config = dict(
    num_hidden_layers=9,
    hidden_size=320,
    num_attention_heads=5,
    num_key_value_heads=5,
    head_dim=64,
    intermediate_size=1280,
    vocab_size=16384,
    hidden_act='tanh_gelu',
    norm='layernorm',
    norm_place='pre',
    norm_eps=1e-06,
    positions='learned',
    qk_norm=False,
    attn_scale=0.125,
    bias='all',
    tie_word_embeddings=True,
    parallel_block=False,
    init='normal',
    init_std_qkv=0.0171,
    init_std_o=0.00402,
    init_std_up=0.0171,
    init_std_down=0.00402,
    optimizer='adamw',
    learning_rate=0.00158,
    beta1=0.9,
    beta2=0.95,
    weight_decay=0.19,
    lr_head=0.00809,
    warmup_steps=319,
    schedule='wsd',
    decay_fraction=0.797,
    decay_shape='linear',
    final_lr_fraction=0.0,
    batch_tokens=131072,
    max_seq_len=1024,
    doc_mask=True,
    z_loss=0.0001,
    train_tokens=731400000,
    max_steps=5581,
    dataset='wikipedia_en',
)
Each number is 128 + 24 x the weight over its row's rms, rounded and kept within 0 to 255. Layers, rows and columns count from 0. Numbers have three digits each. The size before them is the row's rms in percent of the matrix's.

# down: layer 3 MLP down (transposed), 1280x320, rms 0.0339, rows 910-1009, columns 0-63
# up: layer 3 MLP up, 1280x320, rms 0.0478, rows 911-1010, columns 0-63
down910 123:128130110097148151182124142118159127165136090151114095102137123129097128168124157137139132153164125174130103099086119140136102132095101142154119142099169089115173142121106077147123109115123134
up911 119:109159125101166146094078178145167097117155110148101162142123162112091127137122154132149073132142108155138128134150158126108149134143123117118137092133158164169108094133103146147128149151138154
down911 115:133155118109131134101126125151164148126088100164080102139157084106110155142113172154092113102142137121130135113130162136151144125121131123137139142099143116109158113123157135110147166164121124
up912 017:108100147094138118089128097116122150118157103115103109109126097134155124124112157138079143110117151126137108117121148111119139078124094154145170141129135158094126099149154111138094147146123134
down912 008:153117160155136099151145135079156142149126096139142108109083140156121114114151109137141148090139075086166152164137137079090110139102141162151124122155090130148141139135104104159109093123130157
up913 136:184145133108113143179095140124164118102187117136162105167135120100070118135135126154115138159120106159149116136167146143115142113156155137153126096106117121133098105114190138111103130126093114
down913 095:143129143135109143120112099178157150084120125098146091102106115107129103096078149115145127147157159111109119132090130153125148166133107156151096144060122170167123143098120146112113143092107130
up914 138:103156110132185140122170159126120084121163088134122128130136116164151127108107139130154106113142113156111111134127093144141133133125130130128145147104109123091158135092145112156141119131112134
down914 147:111151097188117161133140163082169144128107123122142127127169142117111127141114158098106132092119135109134174135106129146127156069138133128110143117152166142134152168103101131095126136112083089
up915 133:161124109098168165134123106085131092147133123127152085128138140130117137153102151110140170134150094110129126110096132144138109144126134146129114113136169112151123175112135138153172128155110168
down915 130:148113125150152112142097148131111157121135111162140148111162090123147125118133128108091108146095127136126105143114108094083092151133150127125133079120121093171149088182125151112178132128135109
up916 021:126131164104164156129159105128108132101159129133140098151144091152097147111106125116143113128193121137141118117107124110124172145156170112127158124134108143108139079107136091155137110102144127
down916 010:060120154180087133094157167171127126155107126142086156074134121102133106131118160138105134143104117116177140127131143114141123119135113092154119136091171140112123140146113094143134088116152163
up917 020:129128129103162157165106143138137107114074096154122106083142101122158128133200136108134128126069126129136116132146139165104135134143070105118175131135129105119160139138121156112131176132102099
down917 011:109172163126122091098127136134122130131144099131134109169123138152151145095150085131141097119141103122085130154139140125160140110076137122092132117134131091138112121150130122118134169106127094
up918 019:140144138097144113135187128141126114126148155126115140157131074142089190137138145137126101123078104158150128142108132133132127157110163148126118166128114118131126106122122126126141089106102160
down918 009:123093137153138101085122109127159135140086076128147085085147141151104081139160132138104126105138101088119122151175124145132106129113139099093118127099133110125127130159078133135124142140132131
up919 126:116120163091136127166144176164124125141156115137140141106117097120161072070141126155134106140158129121167129140093099103131099123104124138100165123144097129155089119161124095163166135131132181
down919 112:121177125123137130142117112134112161145077112081096157120099115131108132122120116110083098116159135130089147118159090095136134124121129134115100111141116149151104133160110119105096124099131119
up920 020:156130173124153086102190093115127139108130151088122077189119106151145123110107120130127128090176121111129132079108114132141159150142118118137145102103104132133122082131100138174132096092146094
down920 010:099078151149102102119154143146104151125143131118133116133154153124157092140158140120095129124152095130123181128181151098127094128123108123124139101129142138134152136132138170141123131118137146
up921 024:159085159105146149180132147106173105097153124126156126097138094123187142112085144153145134122122121160140117093128114122124143109160127126160113154143157107106103171119095152121135136132120167
down921 013:107172128125160109121109126173118155155124115103140116159093129140166132115180122102153095117152090127129155135120131127145115150094129138096159141149139105121090150165125113161112143094098091
up922 104:148133163136140110103130156126157122154106120124126151120116141115104177133145119156159110130124102147141144053150142118105122139126129111112183119152131118146076102103111114142110157160089144
down922 096:122100142138077089105105145151151157132099091095117158131113120113162138088129164132176090122146092151114151178135149112125105137123140074115135146152114116151146128115091127200146129131063129
up923 112:157136136130097157109108113117117068121110126140138143149092132110107145126153154134137096110133124157190115132129073173079126092136132104162148104163133117168119187130125164175138095114139123
down923 132:129133153133152088131091153106124165150132094113103146134123114152153130148132124119072123131150134120093120107135091154174154139132135180162108157115153143149128130207112120086158120114101110
up924 020:120104133108149167135070131125128127121112140136174061112114133101144088120137148090142138119161117099126094099100130143135135133170093103185132086143142116114149151147193091112143146132115112
down924 010:101165138136093119095145113164077120147167172161166115141089115143133144130151108124132122153167156134167131114109125098150147102121121097129104136119125134174125129150131136118136121103146116
up925 018:069141109148107107171122114123131144134139111138094118139156123154102116136162134147109101116133101112089120124141159147159102103108150131128178151116120140124132166142129120151110136102119147
down925 009:147089125128133117115091098116174144103087123110114128123158102165116113147161183106134146141168184105179125086135164117161139143167116127139117134140121154149136134123139156135112110123143134
up926 128:134127139092121127121124134122125112151149107156176084118192205110088132161133152132091150164157103107146119161164098159140155127129129109154110133145081138117123140115115152137164119165142104
down926 107:062113156138112168142098138121176092123111114115104143106065117120143144088115096149129127077078114134132114161116158141104116092110142179111113133108152163135163107127127120127123126157126132
up927 015:066106129116147103127214122080156142108137140095129135084106107140126118128135163102145143114124136145127094161102132130093146131153125103142126149134088154129153091164091132154112121138129124
down927 009:136146076088120144079136131138097109155115092125173115110155124104119093111127130122120099124142101093116128161108129116110122140130131101108170136175144113134148099142108119105113110150094145
up928 020:152126123116102149148119123115117147121157118147154125132152128101138106138118085118143075129161112130114102072181123079125141141099098124117166150139130125089138155121147074111114113136111133
down928 010:148083142120084101145124126131092124154137125157111109136091124138142122139158117159131110111170124149146110124119096128127132148093117134143157113149153140169178143129184114160173102119104137
up929 019:169092116107149123108080141095128121113120137139128076116094149113142095085082145112132135137161134163100160118128074130081136123115086100137145115104166100145147151134109113128133173111100127
down929 009:104182124157080086130130141150135096121146218129110148181107127111130165126152124137190156156127187106115143102092122135153133138129119092123112129120110119109077106093103116102096135124125124
up930 019:144106165111150114116097133136138124122137157132162128153080104176142161135156166129166144130115123167149094121120095132138140160165109112141109148143145129152155135158187114174159107091122140
down930 011:128171118163063130139123135155091122141149107128133090157167159127122093120125130129164095181152130113127102126134107116154103116123111057128128136103151151123144107133125115101122154133130110
up931 119:119102151125106113123107117142090101136134139138097124163081191115111138103112170141155090121171102133155144109178135140133136105136127131086145108170129114151119182073142127136099127147109116
down931 120:137141162144136097099102142098107102101164114120129132114114145100083158109105133171084110124166109112144157150152123158102148093079117100142117101124142168088160133130124114122107172146111112
up932 133:149105103123153148113112121100132130138149113117102106132114134168139157132158141110150140088139112101124146127134150175159136128146121174105093101120110162107099169120093100105138129155102110
down932 119:113091149116133088084125131131091138152101159115110138118125119125160091111123116119142130156127148071127126162101118131135118144098132184139166160161117143155135120124107105162139120142128146
up933 119:126087120127136187109105111149137112149114125149141073143163136127150109141089157105153146147149130107116145113094090151125157102141126149159127121085078113111089144146087127140132106152132159
down933 130:126116150121074127140155118116137144172095173108148117122115124119141087094146096039156151131138167124176123125128147081103134129140150145132126122139116103123158119118118116156144155164140080
up934 130:108161119151134161113136121101128112117125091112102148157118146124094071107122111124138151142157119113129167071114129099121119105099146124160148130182115155127136192153188132136152096135120121
down934 147:169115137126174148118114143095128103159093121164132173178121143118150152129128100139112111128105126127094127139106136101126152133120132103166140136079111107153134098151101097112097113145118141
up935 136:162157146144130094123122130121117093115109121139142158169151143136142133129140163144146090089107125120166136148102097140118127094135137142101122123136098139125095127143121156175201085132110111
down935 135:107116159125152145119108135089130112130145103082123123098104095105128149104129173146103146141133095178137156121148111126135097120073139102080076133154154159138118120121120095155138135169124105
up936 122:170160128107105173139120104154110127117115108150175157151155125130099140067144143141134123145141097165180149153122124154085163099149125121111134107138118106133109105119154110086162118140135125
down936 120:141092099127126150128092148149053107084132125145152123154145132099104185147156152143124123150140133120036165123157114110154080145137138129124097159152145085111112116108122129119153113130133171
up937 117:150108130124151101121131111135121082139133108128114119154151123127107102126154127134131103098117123149147134145155102129136130104173150100111142126136102122117098132083150127172127125166125144
down937 134:134134160161126115099126146109153115142159103129099116141139127172124128150163096134108102131097103157110152163114161119144128120118140076115104140169089080118110123106144143130099103101123100
up938 127:159101152115119106119105139114091146138167097105148188146138139161145120140123138127165103104124122112134102108127102154130118134120153122117098105094082136121147142091162154144092163150082138
down938 121:103164127122142130131112149080131158088131102119105155134153129146148156132140135143138155159095160102130123141098181118126099127107116129143142129123151117106131132142138107144130108141135120
up939 128:138126127171119134138155099118135153178134114125180154167123102112156128149144085125173131110093120127170109112116139123121095092127140114135110135133115114150078178134138109162131158165115158
down939 134:150094142133112116171102133119110165112080127085122151120117145145098085128122158104107109104139182119136120116144140135139130138112131163120124097112141129126127159104102145080106150122179123
up940 137:162129114128145140120133102170122150103142129103201123145149118090108105162157123102150097123120118135175122101135102140122134105147135101112140111073101108142125124109121133116144125112100158
down940 128:147171134145123148110162114082153171113155146131137118156152106121137111167095151118110143145094124116126135089135127132144192131102137130179122137133131149169171140083124152135165108121122144
up941 119:147104096121166183109146122118106133112094121101119164138110138148124162094121098138129106151109105167119127114119119098138173134123142126121139122121116147068114092099144115140146173134119133
down941 121:066129140153140115187143155099122138116116171134104129146100159096106118120106143082159167149133130125103132103124155144135081142122125131165126162110125098144124138147105128131110124144108118
up942 109:132121172118169110130158114135149124138114131156189106112180174133151113162135094122139132109150088139142144089143100129167104142149124185139123146103140101139091120131102131150131154174158167
down942 130:142154120175107134126097144132087135132114098099103106089118140112097153106124148129137139138144165132132095097136120159137153135111143058123168105085143128081146156157093168105147130125068113
up943 157:161132148102168099111121143164087107111178114165169114164182125134137100150125099103167110148132118118167134111112090147127122108177152123123114130071122124094099109120142143179132088171136115
down943 187:137150116119114141106140156149139143109161138152131125126131111174105122104122148089126131130124108152147132087108151149156163109132126100132078090123114168123124101133179147105155104126147116
up944 122:109126154128164102140163095140123108135127094123113101099106103099086129166159141139113160122144120146119089152146090162113110135138138142109109136118136148117105135132155157138139168122094104
down944 134:138190116168113137176142083101143117117123137108127172150123125142104140114124132166094142091097120130095149145131092129117099096145132135132161118094115070139123158145137127132138115177163137
up945 115:168131071113092135109135148131161138072128119093146116104148090135092138075141157126138103163152108154155154110150138149133150148145130128147127107136116177112150110114139147126100134137112095
down945 124:135096129082142116159151118093103120139106154129151128164115135140133112138123102105106159144125117126062120139127119130134143144128130158099126068085139076148148143102113130150160167087153158
up946 137:117146135149128111172160117148144151156119114146197137132101138129180141157108101187134177137115116111134129117136110097138126098113138141115158143130083111140124134172148145113182151118104130
down946 140:120148134132150118146125143122137128102053140192129099127147124105075117135158114125115082167178129158130132152133124142167085138120114163133093158120160159098151116155113091144154150150155164
up947 017:119123134112127155083099138114145146111155154140125131118124144107149109072126118101113129108118151132119131087138114141131109116121065122140168111139124145120106187160111138093122166132118149
down947 009:111141136118144103130111126117122129158128210119100159134111161134161147148189103161193133104189136152123142184099151141146102123136125150155131129152129089128108126111126132153107132129074124
up948 135:154156113043107157168154137155117162127173116154173115156164131130139136131142133102146132151110109089144138123078123127140112115187150161170116144145144127128124101080115160133152160206113108
down948 122:137163161081107135137141121122171086150119099119149131093107068104164141167125193158117149137137126111116138106148111118119130110100134093125147184147149124094120091142136120116167079146134126
up949 018:114140179148116134111116152120121147128158135143108163122119121138094169127119171114132145095098157132140122096132147119155119152125069131099133186170095138098130164128118107080124095134136125
down949 010:085115126126150118085122125161119109110122147149156156102107118171122125123147104148145121109177080131121110157083158157135116155150150073144123113163134093136105133140077098126120097158131109
up950 139:157140117116169082128120166152143117127126116091103157117164105098113128162138111146123110159139114122131114132118110106103139126119141162114137139115095152116093102138155132111157124142103164
down950 109:102107138092127100156135159095138100075129181116123165095114150129098079136126101087132135135142124158124113135109143133144107122141082121153078120145141126137121153146117106117164117117109130
up951 019:137131140121147108113146101123150128101121117109100109109129138162173147107128164116137174137085090153127097111146111163125162130141092101145166145118137132119131146138126153159116149110127125
down951 010:124192129111135111108118152151109114188105176122096109169122152136168101088147111117170113120160098119064161129106143157159120132110137109088132103148097118119113137116117116132106098136111116
up952 133:122103148111139129111130112108066115115114108111114134151099179080140167159091120142130136168122115117143123147139120113127147123153118086162108105113099125150117133135120161131141137148115160
down952 132:088151104150099099079151122142102140103145083132149137130058111102163142119147139126141155136157121156148094113139123154119111134126136100124130138086118101148133134126130124130178125097141157
up953 121:112135153125146145153152135138085170112130131112116111136132124145165115181133135148160125128156123126134075093134144101109117123118139106135149140135186072096128142099186126145135105119119107
down953 102:130127100151130101116121162114146144093125126156106139155131142125171085122142091145127135140139115109153102117156122186134151091119135126133102105156135155127164147143119146080144156115142094
up954 132:114116106098136151147114151114147109136123087096102152164109125111075112098113130130141140134123118124125106109121106121115131127116145125127132134140122165164165149111163130147116128134157169
down954 129:068130104123142154155121101103096160064108120151138162140138117120112107115119130122156124088127114138146100102123072129118126140124122125119116158086113117139144123149171123105112131100115131
up955 137:152085136113147133115111155117123143112181099079114163111104168134149082165117108132141132113122125154128165159145084122113118124100135114135139098136143136136079157105140157122173104107090109
down955 161:143123106131151140136133124130111144133140101179132135117101106153117133159134169168108160099086124122069131103166113152114168128149138105116099115119145141158132124137100136169139127157113161
up956 037:111129116169112125153100122126172111144150127191158115129141139143158129149176116144099112112139119136125147126133141167128110141114142123112125107129112112161165134188145102098128118112139140
down956 020:114123109084131139086139108126101144147135213128126149108132098136106122105120125116117121168152219106188132127116159123129150099163128127153117151112134172070119123088103129122126108140145109
up957 117:155131105147134100106109109179122135101118129088146138109168106081130144125110134157114118140092123161162157084146135154113130122181179126115119147126078097088086120131129146129079108171109107
down957 084:161121119150144107075117128148112092183127115162169146099102146142158153132114151146120140123178136155109113139119109138105117120139136122133148131136091104115118138121126139121150080127115113
up958 129:168118085117113142130139132133089171140150119116162122138119179136146166128096120106155108101101090132138127119119123127144150159120144182103109149125172117179123124149118164101132156147125125
down958 123:104156125157096099138127121147134127168124120086123149107115112125154120134141078161164117109114120125161181106126135159111101147083124113127133158137145128138176085143122145120135117133128114
up959 147:161126087164125169110083144125099125091115116111095139123162152101117148125132092084107103170164110126141098104095102173112186137155128130137125119078123110118080140129140146105151134126151149
down959 145:120103139105106158160117138074101144122112146115135147107115107135117168048123101163152127135158152091187092102083131146110119105134150134071118127141116116122092137143156118137071159164165161
up960 020:108131098098123147105098113135125152118104134148119165139120124138125102085161132103122126124159150140111085095124132109129136168135112133102162113105102089112108149176162160074102146143113141
down960 011:149120144147135159086148124111115114119153139143109145114122078169137131129102160140116133140104155155129126171146088132154134132138125167135078134092136105099159159133126135113128129114103131
up961 017:149166137116147143128114153135140157105126155133147091145140138101102106130125109135106084132180124124132127086142108147133151123118117117118205144099110146100145134122143107120149151126142116
down961 009:089079145131078132111122108160154118157175153123117148151104128137161133127177110156108157095133138135099158148115154114163137163098108134164131120103136101117173135120175116137138094118104119
up962 022:174117137085134129122146148121108115092104136079136121121124131153150181111049117160139131130179161139147185180128106103126105139151151116147139064134126144175109111108071129169167123135128150
down962 012:136135125135087148140104142177162131136109097088099101137095150106133116179128142086143135139133157136085172128115153128132131114128120123158151145137150166106093145121146113125085138138112118
up963 019:125135104108131111119118125150091137160146150146131139116129164078103156126163103123175126091104092120119097125115130101133075160152104125117126076125127084153123097119167110118144075130124115
down963 010:161056169157103131123113137095137140094145109113156076098128123151142058144132118117096099117122193159131136128147080111124141112120101113129115125066151145155145122139093116150150168143099133
up964 120:155132086147146111124106104143095134158140107139166144122172163126138134162150148100111123095075130135192156116133146114102150078126149106114093108113096114107076146123133124169146100174107133
down964 130:116149132124097182119135110129134099120149165113088146119136115184164141153137121115121121109120148138125161126141165108147138123096123096173103148170136111171132111131149104101133104099115129
up965 022:131097119094132149123112130122123148127096155123088166091159106102115146121123110072145146146064105149116081099108096129102127119154118120141149135139143141095066146136155143098119106116083130
down965 010:123136145156145099169130140120145106159147095136112151142118132156169103089164114156133112098175107161132111173143106146144123147108123120087136098115112140177114119175127113161124143110107133
up966 134:113141124132099117194112102171069109126117122105172114151115150095146104111155132125121159180134119127161139105123125137111157124175134116113086142134112106128116110157134117142137173156097151
down966 111:139116200137129089114097091119157131134121113134140108129154145142139153103123152107116119205159133111119123119121150148132150128107114138091131063136123146153135162140109151130121139164145167
up967 144:151190108153083112148130106166144110115138126127137140144120153094112088144144136120149136158134103188116197115161144096124140148189130151104153140151136138136129135126144102132140125149126119
down967 137:163133139163123088102079114126113155145107150153156142111128117152129106095171116119097138143114144167113164112141145114125141073133151141144125162129128098115135163131141185114130131105090153
up968 142:134136116145120132102116168127096107089117091109114135133136151120079106167126149195174122189133116121141167154133102122133143143158130100117085133109141148140075135138151163148129138138158141
down968 160:123102154094125111122136115111135074120128110103113100118104122134157113117129090107133166125120121116178117140073128110166185120123130106132092129108149136120123111139175113161124132152119118
up969 123:107124139128116139219146123132095140151160120096121147125135108112138135139100120108112176158097116115131112103141121075140153150098140169097152171138167157085123135134174171153128119166145108
down969 115:156121119076095146097124145152153159107095099111152135162124108140095137148147101107080116144168134168136152109120130163143127136106122115121121081129162130144138115103134119140119123123179160
up970 136:162105125067122149128128108150124084102137100112135110165162163089093090140135124096185119172143108125156164156114116139132141156127123152140176115093089092165137138114114166127158170122131134
down970 116:139131170138119150103135112139096144126102124120128121121148091153134132162123087105118126101057144103115113151160113132134126100124134146172115100165151087140129136159146152101158133130127142
up971 111:156114131126089151112126091108146176128098130129129149133121164126107145134108171132140130188109111160143157099121152093107113124152153103130140074208134141093112133117137128097133156142118166
down971 103:168094135135123121150117117157167100121180123098142080135157157144119109131075137095120128180117114119107143115136089115158138144165124149126127098136153144145107123126132136142101172127159159
up972 110:102120094131134111114160116138143153135100121136117172115097128073142149139132133173158128130117111176135153112163116113110134135125145135167110151164099138150119110107156168133099175152088123
down972 125:132139134122138127118138125112115155127140160097118173167164122171141147141127058116088144086150122109136166147167136119148108187052135187089156158161082114146120091129086114098111117121139065
up973 124:142121149106124135128152152156109145123099107125099154160101132106102122147118144147141092154115089139134099101122122149114118103153157161128138141149130127134121100075180135155120166171149170
down973 111:128136128166184078135188167095113150088162169129102144122102150129136138107163080148158107080131180117112107152136137143100143118104121127147119100123162156104114174115140127094147151074116088
up974 126:129140087125162143112158135150083158131141103065135120124115180115148146164118170181147118133083133133113096114115095153136116090111138137125122126086149119101124126144137134091148150136109107
down974 145:120109130140115117154107118147140144154112106151132154148122124099111117052119128081114116124106162157130097115150167124147090128128122158145119113108137095155104138078127138138097158110112176
up975 023:146090103115129123136119150121125127096121156139164087141157128134134163117129144141123146111143123131151123126107090099129124134173132150139131092141113157137113148149169148182143122114106156
down975 011:133152152142129097101110101168126144126123116131143145141096142122171098134141117113131135116141126114174121124106130079142157112160146129118120126161158140124108126137164107138122087152139096
up976 142:146168113130211114122140144134089137097112105156131105140154137121103143135171152151134106163143114180121139129136119175054128153138118144135150093125138104132116138103150125165165168125145130
down976 125:105130094107185124134118109141179095167120112122130165120142087176123116149128114099140088169112142058099158135164127133153100097091115138141097132145134137142135096160086114144108091086111102
up977 151:141114160109177158113159172090118136114141102139149102121128095141138142117088174092136125104095120177164165121067129094112132092119142106138181137135145151161091166114136156165129107152108079
down977 142:171111157125146110088136108137154132124117101195154136136107130138171095157106135162084148148143127144090160133153151127097112085143122132137127127140120134150130147078134169085132114125110136
up978 019:127125104106181105108131138134100163117095147130117124104140148122145142097135115124141131108121143119155111152143141113139127115131120094126135122101096130141141144121070120097151170121132101
down978 010:147114166152147134113131175110144123141126236094167115177097115152165124101119126092103108111158083112083153155110140127114139128125131121132116145114124118109134152139085109133105159115090137
up979 109:131113104142115110140136135114099146142134114134098139167123099129154150159101086126157138135099124177129134152137141110112103105161146112164120158153114101110148151117124106195130124134115108
down979 103:141139164134103137099144049138127132117149176096110146122097109129125146121135113102093118138164143114142117123111093146124084112105144145150141124124138158105167126153160099063126180097140121
up980 019:168076090093116106101129126142130120109092163072132139140144128139120148134081152085098152143154115114148134145126096141098123110160129132126154078136118134119089094189147183173123135104094144
down980 010:098161137126151142126130110134136114147128156137096162115136147143145109090173124167126090131123154106184152180125105116187124110138131125121124106133148112084157126138171124160151111142123100
up981 020:106112113102134101108093143119128146114111154135121161095096145144099138124156157097130125101103118110115089126112080122101102173160126127132091130153119139103121135159130139131142119150114141
down981 010:099125138131110114120117126114163104077104141101115123091112111101135146106161147146138115119127199142151133152098104112146106145148146120139097155135141080161158096121146118143174175160093109
up982 018:152129149101125125131174134144127082109187131138116156108113138137122137075103119172160107113148132103124154141153110141109110149115141124149113106124124092136084123082120143164147108129118151
down982 009:133114092163088113157089140147081140138088137100095129074168113123163137189115139100143129136148166156134146123128153115125094105110115117131111144119130130151101143151109117120141117152099151
up983 150:135154102101125106092145134132150125106105096069107097127086117096136150097108154096143134158138118127134129142105094131109152146137130100120103159143110179080063134125128109123154146128136130
down983 140:140124082104123115119134086143109080133103134111111091099100129110147099142108128156095105152147146113130112130138122123104147179189140087138111166125149112094133145115099175133128107126160138
up984 138:129131104127125166173102119086088148127119120119108129163117137141086101097135146089131113133131112155129148106136099129110155095161145154108135149139191120134137145120146117114110141118129097
down984 133:159144118132130101142121169098100120084161130132131105101150136106112123125111119116166159150135127106178132143077112126107133096165136104131146090138117136120097136111141101090142123142140121
up985 042:130104125096115135115114101138127152120136138123119142112101144098140157082074119121139126146140125142105149184105138082146124109113124144140109151096104126142210107116123108111118103118113161
down985 037:105125145129131144147127168130128087129108104175126119137134101152117118113122124077122120125093143109112114090122113148074107124146144114145150120142143098087087142138120099104081115115106093
up986 136:129090148123132100107120191129111089150127116149099145122172102139099114129134161135153121060120114126132123143118116128129139118128128157122156125127186129126108134148132176147118126128140114
down986 148:152105110107124107113148163131159085120100123170124119132139133095117091140167129099112114145168141109118122143129123121132119111107157120157172089107137154137175149175112123107139171137139141
up987 018:118159114083107114156108104135106126115191121131131149142124160110154139127149125147125106099169101142109119107139133090168113119128170132113110112128151104142139105089169080177128084113105157
down987 010:137085118160112115153118118111137153113101142123149084128131112147146111136108178117122137132138092143138136090157158113123144149128095119097159130096150149123165129120133120141127137095109083
up988 127:114154166143173150093168137115134078135137109113137091158127135125123113151134117115140162094127117106148102132144122117114122123153135130153140145156151155084082107116122135174164148146076090
down988 136:120083136086107121109153099153095159127138078107140116098087115142112161072168126150174125122104110142116157171151147104099161151105136061119162154229111125129124130127137149151129121138150102
up989 019:131163121123166099109106110127132169146128122111133148145088146122126118144167142125119129105143136094104149116119148125136163148121141146121125153139122163125169103118103101149109112151116116
down989 010:112104093150103110058144106141101150111081183130151111157117164147131107114102132125113144172145146087111120132152127146094124157108114103131132130133105139167177170111116144129145115115144151
up990 020:091129172115163127138087163151157131122146137131127119104132168107162161128118126162113119073111151152124104109115130156134118154128084083154094145138128102112097131101156127114156122122139128
down990 010:116128144164120140090117129177128151132115201128155119096070109102174162147148140118146093112150167132159142154083119112134123133114105101125128110153146145146146118123127141129121137099103142
up991 016:140130155142154138159113117106146139149140151095115111114139109082135123119121127116132087106121164131120127135114133122149164094098123158123098132130131162096149096133114112128136151137147164
down991 008:119164168135161153073150132126136132129113132128123110140118115119120140112156153080104131118119133117138106157105140153116134126104116130119114115155112085068080151135114094117134151106102085
up992 142:121099174110145120090101114132098148107120113109142083139132136078137183153155139081113160133098104116131119113100115123118175151120130174149125144121127119114070107126135132148173135139083130
down992 129:101141130091123129129174135120131177098152135091122094136170126130106145136107117098154150181142168118083130159104098152123136130122129142137129132114155174136137157113143094114182143124105144
up993 122:132133130117117139118118137142134139121089138140105148142135155136125148132131139172123130140120110175141139135140114117079144093114131125080151163168129143139126120125185133152085150142149125
down993 115:152143125143106144103128121151124174137157103105102123135118151122150145153123143126171181108177103144147161134098117194145182101063129097113114117147113120157142159128121143107102101143073162
up994 020:116150186108156126151143104137100101105135117127095108149129124160143096118160147181131113100154126120108136139125116120175132147167166144168128140136148125157162109050107092175135154128118198
down994 010:117134124144113105103140131143078118124106172151129121108115129124124103131109171083136172143147086077138150128153143107097091145155109087141121161156121164155118118122102141118114103165148128
up995 126:123171104073134133134137110136109166139157107137163165164117140125137122111138100152133117126099102160110150130104169107153153156135137125133091135125117153146144112151130193117122120097124100
down995 131:127157156095137125120170152139122090114107105100137150122087140102165136153129100126122140136152141136109148094093120125109160179146146150100124122109175155131128119130118143174161130111126074
up996 132:132107123109146133111157160118132109130135107133130155156156105131098141097094155103114117132133121121127148138108154105151132127130117156076123131105149118110110111119101107108107095120124164
down996 129:134134170133142125133155116103120167126143090160172133075107128151205139144139115115179108138157134149132144110134092150123091171082132154103173127158130157123159142132141126067103116106141109
up997 124:131127128110129122177156161129129144113124114050121166133105099099136122117114141134156089106112119117126163128137116053132149132110123135092116132134091183104114143132137131139140130109106105
down997 112:094082105162148127093096156138090093114165145154151114070147150110138113118139137131090105200151167112096110095134130136153125121122110163160072127112127133153120130119158158102086143120149124
up998 017:158125084109112137140150143125091096121104106137148121097096158152083099146219128150117117109133129112132124151107117109116115169162125135104137069098112111164156158106156129123142132126092129
down998 009:101132158126135096139149104134121129135147105178078131141141121124153126160124078100143145117108094167161107113124141102131173099118142142161125166112197145122076111135152159119099122163157178
up999 131:170113110093167117109132129128098092139137113178119125144159158156117114145196149175124128123125124177159139069125108121113130088192152121150107088086144118112099128077142120154127126149114115
down999 149:107176149154114136116160132128133154110166113115106168131119096164153187138099156151148169110098133109128145106110101109161118118076107103120113130139130142129110128125167129102129076113109133
up1000 128:135151121119098153135130145146066175120143117129178103124153124104100114122146143136145150162097114139123165152118108106137111140139116178119114119141118137110171139120091185134137140145149129
down1000 098:135107136099157138112135114148174153110163097160097126147135111158149178121132131109136133128126189106118075077147082097123129157120105123168129161098131134125141115098134132100128152119085120
up1001 125:118189129104151144133149133102074145135138104166111123172129166147139113123104136138178156173147117123159145137112119099097148119141136154180116122158177119104154140123130142161160125140119119
down1001 107:131100138160125123176115167115160087132123120099132121156138089100139090131112181130154123150090112140145138129154120101107093133137098104153114155095133127124105150109094119167098145138114139
up1002 153:099107131128130128163121119133115129141131117132144125099158082099148145109111138082152108151075120110170156101115099121139113104114130152130141129060131157170141161160101149119125102178144124
down1002 165:140112090155104092111126096148130126148086097078140137147125175134126144136136139160118137096122154126091100116126102121140156085143123145129137121140059116108115115178129102094166102135116113
up1003 129:130105084101133128142167168111115137176162126084155136109141124127142112147125117143097112135097126147106142076143124099116137073169141138101107107149065142094125171092155130134140148117094107
down1003 117:112098101114092111142129124145113110120112133098141160130089111093155132125125140109121080104141151128120109149149104111126135111140117170111141093121110134144099140104150107125107082093102164
up1004 129:134107164125109212116143184092141176151119109086138151158101086155124135090101107082110104092112115109134149105086159148142146110135135131162096117156102170127101150168161124165109115107124157
down1004 118:107154146174086139151134125156129094124167132154137148098132054090084099119148100144141112113113095162123117127118106116132133113114145153148111164088130149145104164109149097171122114109139153
up1005 140:133134126135151092084152126119140104126149117097130135113147102136125134145125182139136139122124106109141186124122121152154139142139121129090124156152118163125122117142120109131147100150105136
down1005 160:119111118156104126196126095108105133136134107070137117121121129117136139145127122107169140122143095116141151160137115118132151126145128154086097167167106182121130168116142124117100150136101110
up1006 135:132125145155055135114137130168107128140106114119143138122161108134167092152148143125172121136139121152148126102145058134106105096155142140117128147098123097147099118148136184148153137139139142
down1006 121:125115157178181155093131107098098122161145115128101112126151111121076161109151125123145108133134133148153132126139136138091186141116121134162158134114162122114138134081130140126159151138143120
up1007 131:156112113119124145134121155137142149108109104145149121158131111111145129084122073113116105124138098140168123107099103133123132107171157139114125141134099132105091167114139117171136134165139137
down1007 090:129121112101152129133146123132130111110103136128168076163178097110110101129120106119116146118085158081133121150118108088155104162148130115124133136088101105117119099167149154129143139155105123
up1008 020:075189106113135121133166114105094124108183117131123161103136148117127157136130105114148110113150139088165094153126165102123097177159159123117091114111102139169153129085109106158149092091129083
down1008 011:124096121135110131143117161124168133116111089117153096093127140148153085147081116122098124093123046166130143114131147104112147115148133135130147151099132120139133107137139111107182156117115139
up1009 020:128133151092127159120148141104113102145158134149173133115112120154173180132119119157132128120138106111148091111137143131111136183170125107160148086112138114108084133145135133128122107116143126
down1009 010:118138148160120130128143164168128131170128100145137092086088125134220125138149119133144080073118084137133163124086107103096139116110160158108132123134127120144113137179122123179162126151106133
up1010 020:096147121103122126129142143138095096116157103088122105117172099100152146151162101120106122140065147136158139126118159153125109104134105098123143142141162146120137122118142087143128103096160122